Weights of a small GPT-style language model, trained from scratch on English Wikipedia.
Size: 3 heads of 32, vocabulary 30542, 4.74M parameters.
Architecture: LayerNorm before each block, learned positions, biases, tied embeddings.
Each number is 128 + 32 x the weight over its row's rms, rounded and kept within 0 to 255. Layers, rows and columns count from 0. Numbers have three digits each. The size before them is the row's rms in percent of the matrix's.

# q: layer 8 attention query, 96x96, rms 0.068, rows 0-36, columns 0-95
# k: layer 8 attention key, 96x96, rms 0.0678, rows 0-36, columns 0-95
# v: layer 8 attention value, 96x96, rms 0.0681, rows 0-31, columns 0-95
# o: layer 8 attention output (transposed), 96x96, rms 0.0846, rows 0-31, columns 0-95
q0 139:068127113161154121172128172118168108162122086136124129155111144143162169097170155108134150135111118106145115131122143167107146130114097143178217111145105087152135099153141151189102119119148163207094146193154128198120174056154101123118091118108118128126236099156135100137113123158164154091
k0 118:106111127135177143164086187134132131149188121142048093132121154144110120144151160100093118144064123099165119133126128124179119110140111073111196153151120117144132160142090136133161087152169127134105136178189165114075085027140134136122110148132183140168206139159150099120083108181118147136
q1 118:172126093089143121126162088146164188155129142073153100123090128145181148141156169127151108108074083181169197149179155134126078128159146177085121146024147126166112054100138159157135171079087185137121094143143158146161140121109152110150124169140136119134127108094170110105142159099117117134
k1 117:164132123120127130082145133156139245082136055130155110162097180177119113111145181127138139076110147183164140087147149116120068103117153166038124130081133128150127113096129105159113135111047128131077130125095147173163110083115160084139153157144113141124146131096140114070110140115100135103
q2 143:145195124129113207081120140157142095109113192108153115131190120132146127118115108122096129096144137176113092145139095074179095089100087144131062119132160136077109112074124137132091053172172152107147135067113173149179085132104174152157113151124111116126134187152145089124159121130071147175
k2 125:134194134117100158081130153152144147143104134107165093135210119065171149137141062128119102105201141152085115127095135087152113086087095174157096096106174134085139161084129111157102105111126156079088115099130177130112174193137146126098142167135125126180120176113085062140160090158111125114
q3 125:105127144203131095042152158121130154124143129124057191202117129137155119056153103140137110129139151071148124148180167144097145141129166161106150115175137106133164132117118148105148163083061086101071174129085133145130161171157075116118141144130157118087068090114154104138099096100150163136
k3 122:082104169164187117103167119111129153141101156135080142171126135125113090110112102093118136132127126079077124188211136124152129178152188131165183137183127054140120095173096139124132103110072118135075158154089144129135165099067104108123118114115093124064077125108177168146132099076122133097
q4 123:180108103138141098073105099167193120134112134164104112137143116066114150167102082076111168101183077080145114137094100146115160095122094171079134133137065105113130112120190121121148135033121125184141121126163127084105126175095111142130134112173098110110114104138188136095174147172109122192
k4 114:128125156097148115111120144120133151164132106096135076179117130073114195135069111092160111119166097104164106139141129147155142120057104162115148152204028149107154080115183143153167184101137102176139117058125132117159152085136053101130167099160106133146119109135158134086139113176134149124
q5 120:073077164180130164170166173081197188143178094119101133140116126126159101097104137173130150210134121191126129137157139147075128177165180133160144139107151123062061145104149100136095117146099160093112157114147083143139156140077118111104099161143121122099154136158149186089163136108154135119
k5 114:109088118194111146163151127115144199140118168098128148129147177132105162134112116103081076214141175207118138114150144082111106127142143104108131162131088083107115170102099159122115161127095138097083110094133063084110064140113111108133087147109115111106200162185109184157183123133132143129
q6 121:114100064152149144142062126194132092089157081172031118164086133101138138130101123089107138100097091076125111109110113099105117170133098107114047145127148113107093177130122108149124090139105165150161111138144149133080149062184092108136166119142130189084170106112125105135088090173141155133
k6 119:145086095175128128099093097111144082106100124124067116159103117096133170069131174086121144147078089088105153094096124101101078172081129088125116038163126134198153151128157128141154125155146163177166141140120172114094143071113140144135168060166122158112143138170109101184155096165110135099
q7 131:116105143117108161115130117121124180149129187148098134131131113140091130170165104146097073079142208156142113106085143082165087159142104145111144122154114122079159138119106112199135158042122089163101148132076147147141127121092102093188167067129107122167090080128214159104118138180149158130
k7 126:061130181135101136102163097119122159160168167085098080130092060100102099168134164124123112152134160169196117112097130137127091163194122081149121103166128131120154131107134096143131145063126116156149168153127166160122170128159202119146154074124108205168077100154177132120149123153136179162
q8 130:124139117081083105103129120056125153127128203115099162112108137126151131096138104111162126143169193163177126130135128200138105092149159137108132178138102078112125101130149068109133084100090153104204115058132172155025109134128151135098148106107091137092140189090155122133144102125155125164
k8 131:166148113074096079140140103076117128100154202122165161120121126154112146089149141109171140135160166144125151163103201179157094090169102105129166187138105024107159112145120072139129139099098162104169110107101155135087112083152148160078169086127102162064100125108136115134159137124164144113
q9 119:159103186145119126141075109137144122126118093125139150090156066215072132138098108060153164118099117114084082134133123079110119145105106120078128104111140140189095098185070132081088074107070105078113137121117159119101146126167112152117176152125122114118165164120134119134181177206148109121
k9 126:203124194147126113189075092132098144132085101179138138083126084145088125141075091082142147107108108109149137151180098075116102153067100095135113109101174156179132100155146132099131126082118183127152086084110186175154144129140130157137154105119117168119120141224128124167147175122122122106
q10 122:107157061099120141108112107134063163159143202138109128156135130116122110190163101100107171166151128164160014146145146149147158134089133148131121128201154148074093126116144119136075159115138117115161080132135121172166159169143120123102173190077120101089113157159089145151134162096122152165
k10 118:113142051080121158104094111116136135074082173122071141134135141081076121190141088112121161096136113145092068147132075181106145175108158141143123169134075098060166170121123124114155149119099110061172110147118183149164155153156118135094152189115130121102154142123177136162158135139127136194
q11 118:112079139112181072157114104131087116125123091146170114135156143126203118105107112087098133089106138138126119083120118126146164172122131177084127147080116184089151161130126193174170079115132124112103190135086067168127121204137064119150127156153125112127126152127135211128089090098181103147
k11 114:127100119133174077185057106089088106120091095129163093092135100111176140158115122082154156122108129122122079124067135183178106149186132108071124140108092141130161168121143186156195120119122144140082147123059097129179133139114104117168077148136130135122112161140092132194147128073166177153
q12 151:168164075143113130084096172129150130130135148157180103142081135165150212140105156166131124129163116091141137104047169076099158144121146084117186172080144100162142050098109146081153111081138132162115143081139127136103175089124161091103084139143124099149101152133089095175129166086154156138
k12 137:153122081116146169082132187156196105167171170122173121127112117122166167147055112118160163118120144116174147085138141107091111078106160065137175201112156072155105091129138146063132099077116127142106132089140151137173169097104157099131137099137134076163086119105107106137142189083112116148
q13 144:161117138141134145122154070097096178039124170085142099098167116076106121099142134113105145166174131141096104139137095101154127177158167089113124124110172180143155166167084097063132074112188131147068097144145142103129059129122130149117063130099126111095117138076150135120086205102126126123
k13 136:157079140126120189196122128095118141115134187054145134125144090100104148087151128139128156162238177121097106145099102139124095166147113139112120112136145165165117137178084088042087096096194147124112087123130163146147097146112089142156116123106116087108149140079148111132138200107152117114
q14 122:104155125145072167113205150128157145052104176100116078141135124103110118183090134136118065170144128127085133108130087115168160119119096074113128100092098137123144084147158081121141094148151182068086141142048083078142159136164105211155130120112130138153125127126147178185135137128117148144
k14 119:103122144135078148087174170176138142138096176136176075139122108080104081176159119143185110139172171102103122106144123125156158143115078074129162084110103152092139104135107071134106187103127141104091214123106094113115174146116116163164152193106114109169179127137076119158102143100106075108
q15 123:200137099156137133081169110160165135084152102128158129074116156101162122137126093130068116142156140158131138111129184150105099088132091073132139110185101172102134101094120063171146054195081165087165157171147087125070101142096142127110111122125186157157104110065126109140124121137091167137
k15 117:135138158127106114085097156154128145084147119126199135106098221106183141167089090124119118118203166078124163170116169115123134155153072089092156127186071144120143105100120077141114149125152141119162157191141104118098097163124141121129071129176143105099084139108112167093145058122103104163
q16 131:064106104127154106096145211117106107120133109131102148077107128177119157107196140147113100105115129106074138080097155193138119129120133145170062107146149099116185109176081137136128144116151127160115165145181105131130185146151102098120168130095054127146064114137117172177099088121203155130
k16 126:073111116125157152086147136105089086132144150174121106105110065159163132118154151174080056134097135120116079141096140137154095096077150107104139132128111117162129134155143106086135138136182102122099237154144113118148102161103148080090204092091088146119053118146140139195113098124146164154
q17 138:127139120145133155085150147164086136141106035088126101161112097168097142152169071108223124131133139117132087149164115143135093110184093144134111119173069181172106099162167162121116129155124203141197130158136159169100121124147173102132137148137165103136129147076145163138078142094179125156
k17 129:139143136139156149107066143134113106149083096124190111130092112150101127193121139139150106085102106108084115135198102070150084138197106165106112141140066128175118112189170159132071138103147197102186150195141138117133118141108156120119151119100122124059145124080141127095107153176188117151
q18 129:042134117095134137175086077073173081132145114147208138068089140125140119111151098083173109091103200117148157141172092111132164137121126130084153079156123179142193125092136113147152134153143136128099185153131111087126135161144135116140189106176182112187080160115119109150118132120116136110
k18 128:104165115104112122099061114088099097122113116193220105061152154123114072150161098102171102094132215090166182145133077102143130126138140151118133126166134168125180164114124107164142080116143049154111127128125106119137118132151125137079136121163169096178103118116111086127106121112155063104
q19 126:145111152105104117114096129125166178118135125155121121211105179130078147126173112178076174088050103170108139124093122075149107098120085092156201138061079182131136147090151162123093147138127096061088132188137140151098099125137150106068117118087107129128082115103107139108105144145144097131
k19 118:177026166157121128183099124164139180109169130143126135171066159133077124153124127165109135098134102171102171092061084113118155179197095090169154125095108116132127104121187163117186125124133121074115116175110098118151116153134149101091113143131081136154114084171096100096110135128113124171
q20 130:093180120119101141131106138134110142116124092077167145152095101178130087092173065160122103147071105093111142069088028146111181142135121144134108070143161063074145079112118125176107109097111184135106115080091156091131126135160137097073141105127091155126157140106114126129086101174138173141
k20 124:065115134153131162160121136098119158146144143083197189118122109168120092133166097124176112149077148084101085117111117103115122148078137125140170111123153089116179119104157112175086126131135174095099175145146130107155118078177120132097142066077098184163109151097149068229127106133092135112
q21 121:089183134095088053126143103066134219126138115144127122115114117130116076140179142166143170140164145145096141177129172177148130163187110156133120152144092079085178065095100125158125107107080076130152136130131093143149157149099132105092134122142090148074110130117097081108154097102189119076
k21 120:074155116104100058143161141091101181124173134123122124100136129151145135137189147189060136165083142194142169127170136172131111176139121105125144183121094131120161025160143122129124125096114091104128129119150126179128118088077136085085094092077125102120095134103144128145097065113179139107
q22 124:124097139121101086148103121190135166122188091079121105132137177158154115162122141116110161099088085107096125107178088112196169183132117144097158086139133151213157113117108103123174135182129123118167157160137095161141127085180115044114115075135128109104161143073084139092092130085102143106
k22 123:127115135146097122149107085167130138085153153134173078089105132143161155109111115070111166132083077153107143130183079118190156124095168130138167136115138207141168132126115127134120119188139110149113145205114101164147111077183112061134094115114104108108159154072071133132052142155134068134
q23 126:109146134156116145139071152148175144207129130142121093156148126137150071126134110119149073116154106119092112115069135021117106081140106106133132129051086143116123175138155151195113185124166187147138138075124125129109088133138105096088134117128084093088175099144151083152151071147137083112
k23 117:041106126154176155174070132129183098186147115146113078150106093130143046101105113090178140154132134189108148121126154117078150115137119120103154124068084088135091139064163145144193100148128206152129170126155128178085111122143139139082143087126139134139159136135117099149174094136140142128
q24 117:128169083129137154180118142113168113130117135125124131157171130081200112116030174115125084190141125109114163140150176104106152068120130082112131164162143103059131086166156110139150147132087124162122126128114111090126112156110077151118176032160142084137090105117144149163071119123154161092
k24 109:136243060133138158098129099116184133116133117126070124167138117082128099093101136104156105190170122132128160102148188158133139133135105089139157138126079081081110076141123108112140178167122140162111152152115086090149114195140091165172098082172163097125125130158161092175082119106122121127
q25 130:122120165091082089172102160105119126145131107115096141146136132136184207106125144142068111158128167154108077108118104209170059145167073134164120126173116153102110086083099106122071121184151151188119093134126072134142138129171120064146102136095127138103164121141141126140139081140208130141
k25 121:098129106127101155160153119088096139135143140120106096126153115161159153157127177160088104106062134128153082117122118153205076133159096082164133129166111112064126121114125063112084041176169161133133171126109087169164093078083136137133092126134142116055142145191133119192158093115130128145
q26 152:096138132132087120164065112108165114142107144153131145134160118175171169143179095142105106122152133095132145113086127154074100130155148117248157104128167090156099141081054136138056159123150127121125134143091101052110126060134125103138132127127097100122171128149133086134088094104189178122
k26 143:086149074181129133177114139127153096141127150102103144137112099169191115116137050108129132125116155106152115168080133135080080111131124097183143115140207132115150092086128142127097099139190088088140146102138096138130131081097157052172156152117164105118159077196176091160127117076162151152
q27 125:175057147175111142191203123101165139125110175153119099152066092071132073105135157196085133187114126099119176079114160103119165099092151170132106130140139163108148107108126131115101165170155118135158084104115115136118096108079108111138117119157154136115143161113175114089108186172183102095
k27 117:133092160146131137174166150084198098177134132159142149121078126104127158129112136160136062144140159170136126095154178150075154184162143116148100071125186125080142165089098077101125182156123125123116063145138084136135070093138117106139098115135117117118153167161148102079064154178142171075
q28 117:171116141104107167131111130097111143143156135158184051152118128106102124161087128135114158154127127161136164066080122088172106094143133121087064082127082147105118135137112120095145104108089133055072157131147047151160170197092136175107112070153166143146110111106182121112129073079132119154
k28 116:151135163131108153111180148112140140116160121157145093093120080160151166114090131138119201171179112174138155081127101090144134117181184125093112086140089173079151121120110093115154130106137169119144137067112048111146169174079136205132135099099108099207128146140128159125134071102095153165
q29 117:125115171090152152125129154083128122092137159092129114088179154135170169137151147052124159120184106134120171089090140078153088165129062162181111162117112133123081159071114177097135120116127138149095128113098104109086210082124206084198158133125148140140133101167146097152123127101141161096
k29 117:111116106103131121112157139097112109094113136113149105134242145095166153146135144095102191103092102168145150102112164087151087151110088134124131147116145150124097150065128142097126092130167153150129149078141086128142190135114125064224163144136126159175128080172130080099109151054171111117
q30 114:104129111113107147171133137136126215179142161113152134102137140175102124099143095137157149142176142080153113103101103108056166101201137157110170106097155133117140105107161151117131155165104080115081061096184098151138111142168119128173111124159076145117152050052107135116121151125203143122
k30 119:090181088107103180148154119129122160154127156179151150080133071165092149089131115093171097100114146122154094102111118156094231132167147169074176156188144105184120098084140116172135135126148147094087076111192147135120146088142115135149074126088109121110151118109139144098143161072145109165
q31 135:133141147127146112192063119160126167145169120174116128143151089139108200145133126076137161113173090168092068087128085191091097113132142143171140106155099123169130139115110101122172146131142099183104081089101093184087131140146148102086172164111098162077106179115189135137174086081137134133
k31 130:130136130117126133223132101133121060100127147123124110139164111152154143136102107105118141109128087157134098146170076201098122047130156069136123098148067125180092141135160105102167122080189079164119069095149099134140139120105137108117143177116106169085113176134185078155161081096136112148
v0 108:105148122078149115136111085080149163174167179131183116171138168156157104145151088207083147137103081070210179145110099106172135104100180153128100128128053152146088097153124102136077137121103143102133136111092153167107154178120116114093141107199125133116113117085088114101092111118104141139
o0 110:155103124116056155147090045115082147107158178142061113176081097136083081145142100131121172152046116097164096132110108160125172184096127113136124113122140172125148144137108155091066150154138086089113147091154173111142140097160075139156147129134108189082143124140149116144126200148118114145
v1 107:093175062156134058130157102117144092083142102137196099141158147160082198121162128148169155138161160144144146124105112091108158141135106098125084098122134103178128120118104142146114069111167110121088136146170136073146175161158114143159123190145159106095105133105090099164152023132163153150
o1 112:082088130207158124108160106121089146122091138158101143144140134126107080132210139114124109191175111120115092117181130099099103124129231183161131122122193159144107213115121122137195193107134096154102092168126159136109094133115109107065104142143138132101142092147133139146157117151133147135
v2 101:170084109133172124162065128115150131134167158116125150117118131066085112155123110106099150144090166159083133133127153175142150102165118187067226110112169103153114112081118085076099133159142157124117154117126097154157093131108054163106176131130176104150146084128151143105151061112078093090
o2 109:118124114178129115115133169201099135100089121141162122162149109174133169184132168148140147080124115112035101118144105135140098126079120118181115107157085108148149105144175145077115119125139098116138128148147162124157184088166185102129184152117124200159114170099130130143130109190206175170
v3 107:077089134082180125152134075165182098183179107073107123134107104121132101208157088110153066146138124142167134121141174089112098173127131119084148151115152125147123122110146104138164153087152139117184154066061152076155142135103053095123165157112107113122158148134093156134130099127122107199
o3 120:148097136123094112154108096125089128109130146143149150120116140163173112151170117149109166105120177167065167130141093124163107125124177112101162134122140132185133137132127151066089039169178107089133103143126177143169124116145137092135109125125119067142097193108001098150126134075170095135
v4 117:105107125064177137149141153155133139146168124104043125128093199144118111169166152162153151138127126125118170099219125134167159124121117111175106095156117077135093109119124106065171139148108157118188103076131158127166105125146097077185135102128080106182104103168140149120107103147200109097
o4 120:082109124084056124075068093126106117172099146113179084047133102127136107147135068146172109085132154117099102083134076109092151121128150129109145104077187158138142132169140148187086081164175148107124204117072141107173154130149117138146122128123176125158175115159115158112138077129118122128
v5 114:122084172127166116127196130129175138119123095127103158154159118121154154071174121073174105104075149174125115082174082043126122120107179072111119113108117151133125136122181115135095184151109100114150159182118128131144122187093131108110135081117152096090144083113139158156182111136195131061
o5 108:130180122110121143128109097145191087117145169141133160114074135110116158132179114151127133050179093098145160153084134130105176039148118099190170171127101124166131128129164105101113134114193109102155139155115186085113064098126156136149127092104098108123118093099159111122134188186105138189
v6 112:124140110127103136132173159153055091112149080126184104171095129084114090100117146181105147133119116148150193078110115115116096026115115132130114179178199113180134149122136105089084132116120079144100122090107149176130131081137150126103158077136120124120107079124103134164110122065147196155
o6 118:092160130150119107159156117185151138151136088154055135150173096059104024150102068125111182169121161125073097165125107137142161101135082124078125113155083145106058151123177138176090119163131144145123132097137122108156088149121072148144109137113116078120173121125131158139168127163092090142
v7 123:114171156108136167116075181120097087120088127152148199123116195130080165175115125135133075138179186148135130133126156149127082139066088103127081113125225140096134140165118076157134097172121109125082162126074171107102164114093108120125153113137166130134135106148166118107186157150183143106
o7 122:072105128134117082182079137113094175188162074172120099147101167177101094083133148158136161145100104148094112141094108147124146087173130136100138074060089132114155163156190149174194119113126124102107123100150086171128132140154121149047107142111147139088130122101151174093131058100140114134
v8 109:177163069109103085130112128083115173177167088112180179104122101050116161150176071085112180103130116131139108138098124135104120111165138161140142152111134105080078109156191120136090148118148145151069112151140128175094082178097128107185128140163132095074126139156155188146109144142070125124
o8 115:143114158144171147200126201167153095133121112141097119160107157120115188165163173110120114115155174127092130095074122098085154198133157038127133103137079129150143111132098168117146108134127131138069104164151101136125165096159084095117132086128123117185130115152097131191135173164208139159
v9 116:126174137096172142158102159159140155127135105049145089119136154068160128130099174058178131142139119098094133130092108108102152178113106141142092135123134102090127083160173146134172078125162130094131142150108105123172183108159138101180137081095153251164136140114147130132107180103083122107
o9 117:194120071114107185122155128063130125140102118131101109102133111096123162131123165134131157144137179118110142105043130088101108048107115127108064097089140135116117181150124114160132096138165137180114080064161143205078151150076184154149134132131173107165146117143141089103164116102143078114
v10 116:155152077139084124119200091155148100074066068103103128150160107113089146125165091140126140105172188166120132102118150128117109130084201138146131143147196088181113130117180112163179072084102118128165158088107094113125119115153106117179105116143110175168102094166125120146190131100122166154
o10 117:123131144156094110136148099136160129131121048139121128131066114152118117132143160179099100164128115100120101147148135104143126101119132082113135091139120153154175139145128089154120096214142172203150154170148122213104052135120116100038089065122139085082129176107112096133137081155089108124
v11 113:124152173128093153150082099142163132132151088164144138159093084119155095115139156106202138179147102130124126148102139145092099178110157140129193150162175124158051181118117150119147103096140089083181173207173124146076173157156139132071100177085118152134148136084100087100149115124147162128
o11 119:123087112151126064166122095109109158075114101105104152133086119110160161121095143166072145123133112112152146166203141188110149156176153126148120153182121102117069174080160143126120115125070089071131119148081116178124129158090114152142099213143171143047155172151145104120156143164125149121
v12 105:172113110113122091171158128155110057095132158109130156135118127116184087138186081184114142114111096124157162073140093168099123118108144131114166136140122091140152080162167151082160128081137155189165108107165104146155092149054094109129069134101088110113140055167120104107107159104166200147
o12 110:145193135144130149098101130156109115132120161103130166118153129133146146131142105112152154129175136152117085171160105057200123173120115095142135063172083133083113152073120078146099107099134218122121144104114160154129103109177116178129115123095149155100198161121063103215143125165092105130
v13 098:133155210129086152075120131126108129141065095122107138087091146136124137107178135095120148110166158085120143053114110133075103125145117146070125170066125179117185141118162101044155105093117056071129129123175103124087141063143114152174114128166086134138106129152159148158142127106144101149
o13 104:140122072107117121153183163161131114168161102145127141137099180127145182157107140187122172151103058125096123110097117132137118081085102133173096149091116096171083123137140119188124117153114148154134124135108121162080151110138115119126144125174152135118236080164083178206184080106095143121
v14 130:131165177126116174148151127154191129114091120060136157112147128144104095130081154125163165102107124163063111157136093077190127137164114122130151144133145115089124108112123131066209173183117113126082144130142164072129150110139111108181203060165137144111152139089115126074114164162090143086
o14 121:130139107095109092161125160098122081177155142185159121113103117125165155102126055187113124076138142083129147132109155116114069074139114154124082115151152134134141127091117128154109128042209147172131140073171113103128163201104120079135148156154069104099113121104152105156186084146173134132
v15 119:130097084184141114136132149104101166115135125111104102164177107109168132164082150135112151096108096148207134136093068190196150077104127136089082163157162192165095124130129111141135148121157136103149089128110151114138151120143144146181106069097135116187161108097067125175100140050096093111
o15 108:124117088100081148106174145140151179163109127105032128162096083173087091143162113144175145164128167156105141077125153153115106117187125074135150134138113071109061100133087122140098166174110134128183136147150144087035103127137185124123080081096131127093140145131173159107120106108130119128
v16 093:173195175086132110096116109129165094128098107131166090220113122139185150082189127189063137120077157112154181104080118189109122127123109142133146129112117115155125141084077124113068136152164131125112181152121139108165125136084127202137099109159132145180115173158159125102119154128163119148
o16 107:143154070123089110136149113136062146095142089126147076155132131135147154131066148063131159173102114142162056112135109142147112117133171168090146194132106094085150114143165105122155158130091082151129136112190182147150187142161109144118070070131090157117129083075051148127107141135168108152
v17 117:105132154163103111135090140126083111125158097140056117097105111100128139089091159150141069163111142170162190151089108192111108125164162122094116123118150149137122131085140136196090043115177160148186116126133132081142213092138122189091135171141153107142088133184118114149097149096096165134
o17 116:137126153153117148110184191142132189121122166091176070142142146203121109139082147158149124176178075120118121168156197126134097081114157112074173152062118137149111105159155141072140145126147145076109099109149156151105125121117126180099095163145099061117085140094148122138169187133148090131
v18 111:144151145151130173064154142152087129117102129066154098111134141144139126115188114086151138077114157133189125100113120184141160181135115098066121070130132070078140091137109151070176088145117096151149121051168140141107117167131084101137093142078064140172154104146155098072135107153092116155
o18 107:148093123163145115100130101154132111160089089127091154101143099149167087125104163100137089142121101056152135145113121110133085163110144072146152114093114073130127173114150168208170088142129165098150189141141131122138142181130162136139127083148118153096132111185062108178179053091052147147
v19 095:082093161128132080099087134085094069134177124104109152145112184088146081114084148104199116140139140175178089164098100103161137148075139083091098116136140132125140117130088098154074105128130103138113167124126169093130104144094163120074125110117117112137120136168077109084050101174101050164
o19 101:193099132126118133109086098143116183088165180119113135195106138118109123102064075135169155102109104176092129132143146124080140162142130085141152152093111163195105149086157216154148139091110136088163148125124163102144124155108203156141124215106091136096115138137139139146192137123125116171
v20 114:082155149122167077162126117160098125165120187082119085144077115145177137147117167151125135150133076097138098110101153122107201232152135122115115153158188102136095056106201146142141077099155123143176154164105116140118121109108150162107122182135126149093151157184152154123120142078159147147
o20 107:125119121103109126194143113120111111104134122105161131121132127118119081174061175102192137175162136108133138158173093096086167168091123091114113102100181093172167149100127070102146093155103160114146085123139119110107120166146177216088121138096180143122155183146070085110138166099075088104
v21 109:112078132120138131164230116122117139078119089090162113135140170118154129118102142082090156131194187157143108107176163136117129127109134093148158140116170145102100128163118090124118113151096117118106161112162156123130107093108035065038163101113094171155117126147180129116172126159112083080
o21 102:108130123183143141129038116205140089118127058135152117146111071122169082090090093076137141094122100088129137117113137109120109062162115129110106096162126125159143131128182193173163086122090158109199105110153128137101135155187131083094166136174172137142137175104113101118086092102142110121
v22 111:128170110115126110185148091204085126073135129139158155124150150130146165095108114114176093075106114147123178110104093115150131160076158173156107170097090113038180126154097129169107213063164166116110137142135123120166130151140194174145132161138156142136156140129101095114076126160101153134
o22 107:126144138152168121127099135153144131137115162084067154195140172090191151115090140105156137125150122083123107176124149104095105135120125116130154154105152084124115112120093099179122104075163171178093135095140190126099145088138119064133109084061107125102158071110114094061103171110168053084
v23 125:104080122092151158156148085158121112113118085165051146073129114111160128086186100135154150088170147111154134088129181071086079096096132157103154170148061066126152101153124158121089189123074125103126131148105091120096140177130158103102165161170102089154133104132142100157198137157134133106
o23 121:076085186173148132216126113119149097109161193133118154105151132156187161073074165121113147075158108150124140120157134166163132155155070115119176141134115166122142126134137107107123115162178132136125139180050124126100064092194108134196113098135148142106176134152121164116110131183140123109
v24 097:121085117172162151182150164127199110173125163187124129124155131092157102154112149105099133129122138147130114120097080103155117142057099213124116133118098108083175113094126083164109149092114089140152168126121149139090091184067159119114103087189137102065119173143165150099139167122132057114
o24 111:109129113141146138142108107091129166090187108131154168127097125184107186116083061055132149103097146095103126118128055131168132121114135127128204168141080155191104097060093140147141130072147129116091154101135170136090146094142169106125166147123134134175105130044138105163142183101127144149
v25 096:118169081074124172082119138127109096098126155102069162137181165126156150106122116139151141126130149146187116188163063125146146190167082105075090072162086137145164140126135105111081124094102128114158192104100126087130137107152150140108090108108168119061108144125087079097092185091107173123
o25 104:143120122134077063103104122146210200127169144173109109114144125159128096087103112150140161140098075143162156092135153062096167129098171116114180095077163099145103158040149137120106127118095100120079115123179094121114101135138188103109077124139064123094150136137108080119128120159087102116
v26 123:128135161158083144142137183133110136066198101114137109055140072099097123129115172130131098154145157087134174161128125162111135161191169147200136161101074062183145184168136116123124142119126113115178178100188127103158116059173149156157129144138128098094119116117131072129122109129105130170
o26 120:151116180167176129102181170142122125142114083085127101168118103169144150103131124090108139088078068108146137098186115139137104088141138194154125120079103187185064170142111186095115139127107161147099191110097132135135139128103131127180089152078082080159188132146162139102124126157073109138
v27 116:110123132129094127122102088131159144158099158136125119119100101114163128175203185149138015126133108132120119143124127078162151099142153168124098164108099119087132143122100137097074140093165101146166139104137104135113120099101056041109130150145110020145151171168143127155164118152101121177
o27 121:169099164108112064120139097134118105110099129161129162114135117143142109135172116066198183066131145116115184154177149119128112143117150141059184116115135099211124056166152115099144090053101096156106164137073133110110126091118095097139157115151102101093066142150115129165158121100122090138
v28 099:140135125098091116130157114118091075132200157195174174126131094125156128141150137148108160100136134173140164120082131143184109049100113142070127082164125066130137161127114112160121147119172163136091125208168137143178137098173103176073146137147205114145088107157107104138101144074151135122
o28 101:104086065214120177075194145146134128137142141142114097163155132101117163120112089092099139161115129118129100168110120103106114166133103115053156128127141108092072064184159079095121118070164099103111132111159131117132156078107111075102092160164090177115140147109120170092165193141117127147
v29 108:125128104101106135118149087162138028120133131172160092124123136137173146127093118101058121167148170082172127150127049102133178167094106162140135123077135125125099145150114115130069130109090103085113178123076137094076157154150100095166138093099131090121111167033139121095164135097100155148
o29 108:135061136173088105196101108137185131151108085104132130179115151186117137149159106098124162102054115177136131117158089149119103138106100172188179110086102172156087121087221122153102170121163146092138094142131171136146149077107130078104154123133141121105151113156106072097137118161165118125
v30 111:162083098151139129146179093114100125122171126113142096109122128149142129143153151165154121129158123134132073149050158229071175115163122186009084129134060164123152109128116106123125072112141136091151168105158147146099169160129100078148139114151158115157143085121092120120129137091132145158
o30 120:148158107157104141093103135129121138153084109208107175148126154170110093099128122093126139157111143105090177112143131072152060163126126100166150139117161140074089140093102148128088116152048117127125138092103177087079111097112172189095114134194198134128169171192144111144121091154092147109
v31 108:164127118077160136124095132203143083172091117068109128122184151175121105119120078116115113119131178180161124150067121138134142106178138127154152122111137107115087114179092093083199097131169110109132041159183126144148122174111116116190188085100108090108135173077110114109144119129115131130
o31 126:072054089162121079104183149086090146153100109143131153112067128121100092118153096184143090112091159086121187163100181082164102138164102151123153133130138095131181153124155162195106169070101119123103201205128133131116128125138154124153098118123149124142115077132096123179110141143132107093
q32 080:070172068132090143160115135097073122073149168219126146152078178162163144119085076118125116124113153133116107168104100146148154084077087113097139112109150133143150149119153038136137121148102118077133144123110129188098111079136118064147191101131132156083176150115110115146090112142168111121
k32 086:098160104117078117130110114146082129111123156199142171112075114161133132108113158090149173129090153186118112120117109159155150125118090094178147128097152129152113131107152025151153130106099155106168191141163090196120108070121132102138198079071099149078168124114139120141095079166116158116
q33 088:102174151134117112130148114126110103149090148144101089159150144141132142076166178117138066135085140159169107125136157194158106092121161178104126130157113082096079096085113225141108161124080089132083101138101136106199140104175118153138148152118058150112145149067139165113087066114141151160
k33 094:120167115098139111138171114105088139133097146117096078142159145140099154095150178117136092152095157177166136142131167201179071066157192106099153148146121074162075128079109206149130138131068097139099109122146099099176143120162186148119107132113085181134123163088157142124085103121173124156
q34 090:095147168171151073097105146151096153145124154129146200108120119186180130158172094094139099113148139165093107136209064156117082124172162133143156145123118159133102093131085109149155133066092094147109092163147115168118087111124151127186099157104128113118078152048165131184100088106160119117
k34 094:091165112135131062104100115109073123117149153144162151092107161167189121140169063113131119104106143172087112138143063151135116099162173144156129159142139178111114117148128178180146131062138054109109135153158138133141090118123143098204119140127132113125070145067162130176133081091183072144
q35 089:159141145114181060146054163123146099119115146124132113139128117120127179118149106123177172138168170139084177216145111170184120135067075152151122144152084169165131134121126153132191128144150098120144121157150161114121062125070145077157158092149129079098103156143130175123183090170129113130
k35 091:122177135111153067133026187174122116113107178112123079142123081079108167122151105139125132127157152111116117188155091117173169122060078126153099173143124131133149173128157155123207079134161085104145135107180141098112108149094122076183132123128111115098110133100157150097161091158100125152
q36 087:076193142175117054104095059146150114117112137138123085147129126088194102085124131129150160184082124162129158105106140166147152123071128112092118092107148068140081122195158120082130120151084127132127106109132178170140176120119120154177105109154162148141031122125151149172118142127141131082
k36 090:101190164152131061118100085139161120118120139147123087129104135029201112091115106134136117189086152138165120112102162176117158111058163099094108103114148087142099124180158108079144126157070118125145118107141169149118147153146133131148113091158182164126054123107143133171164149125116115065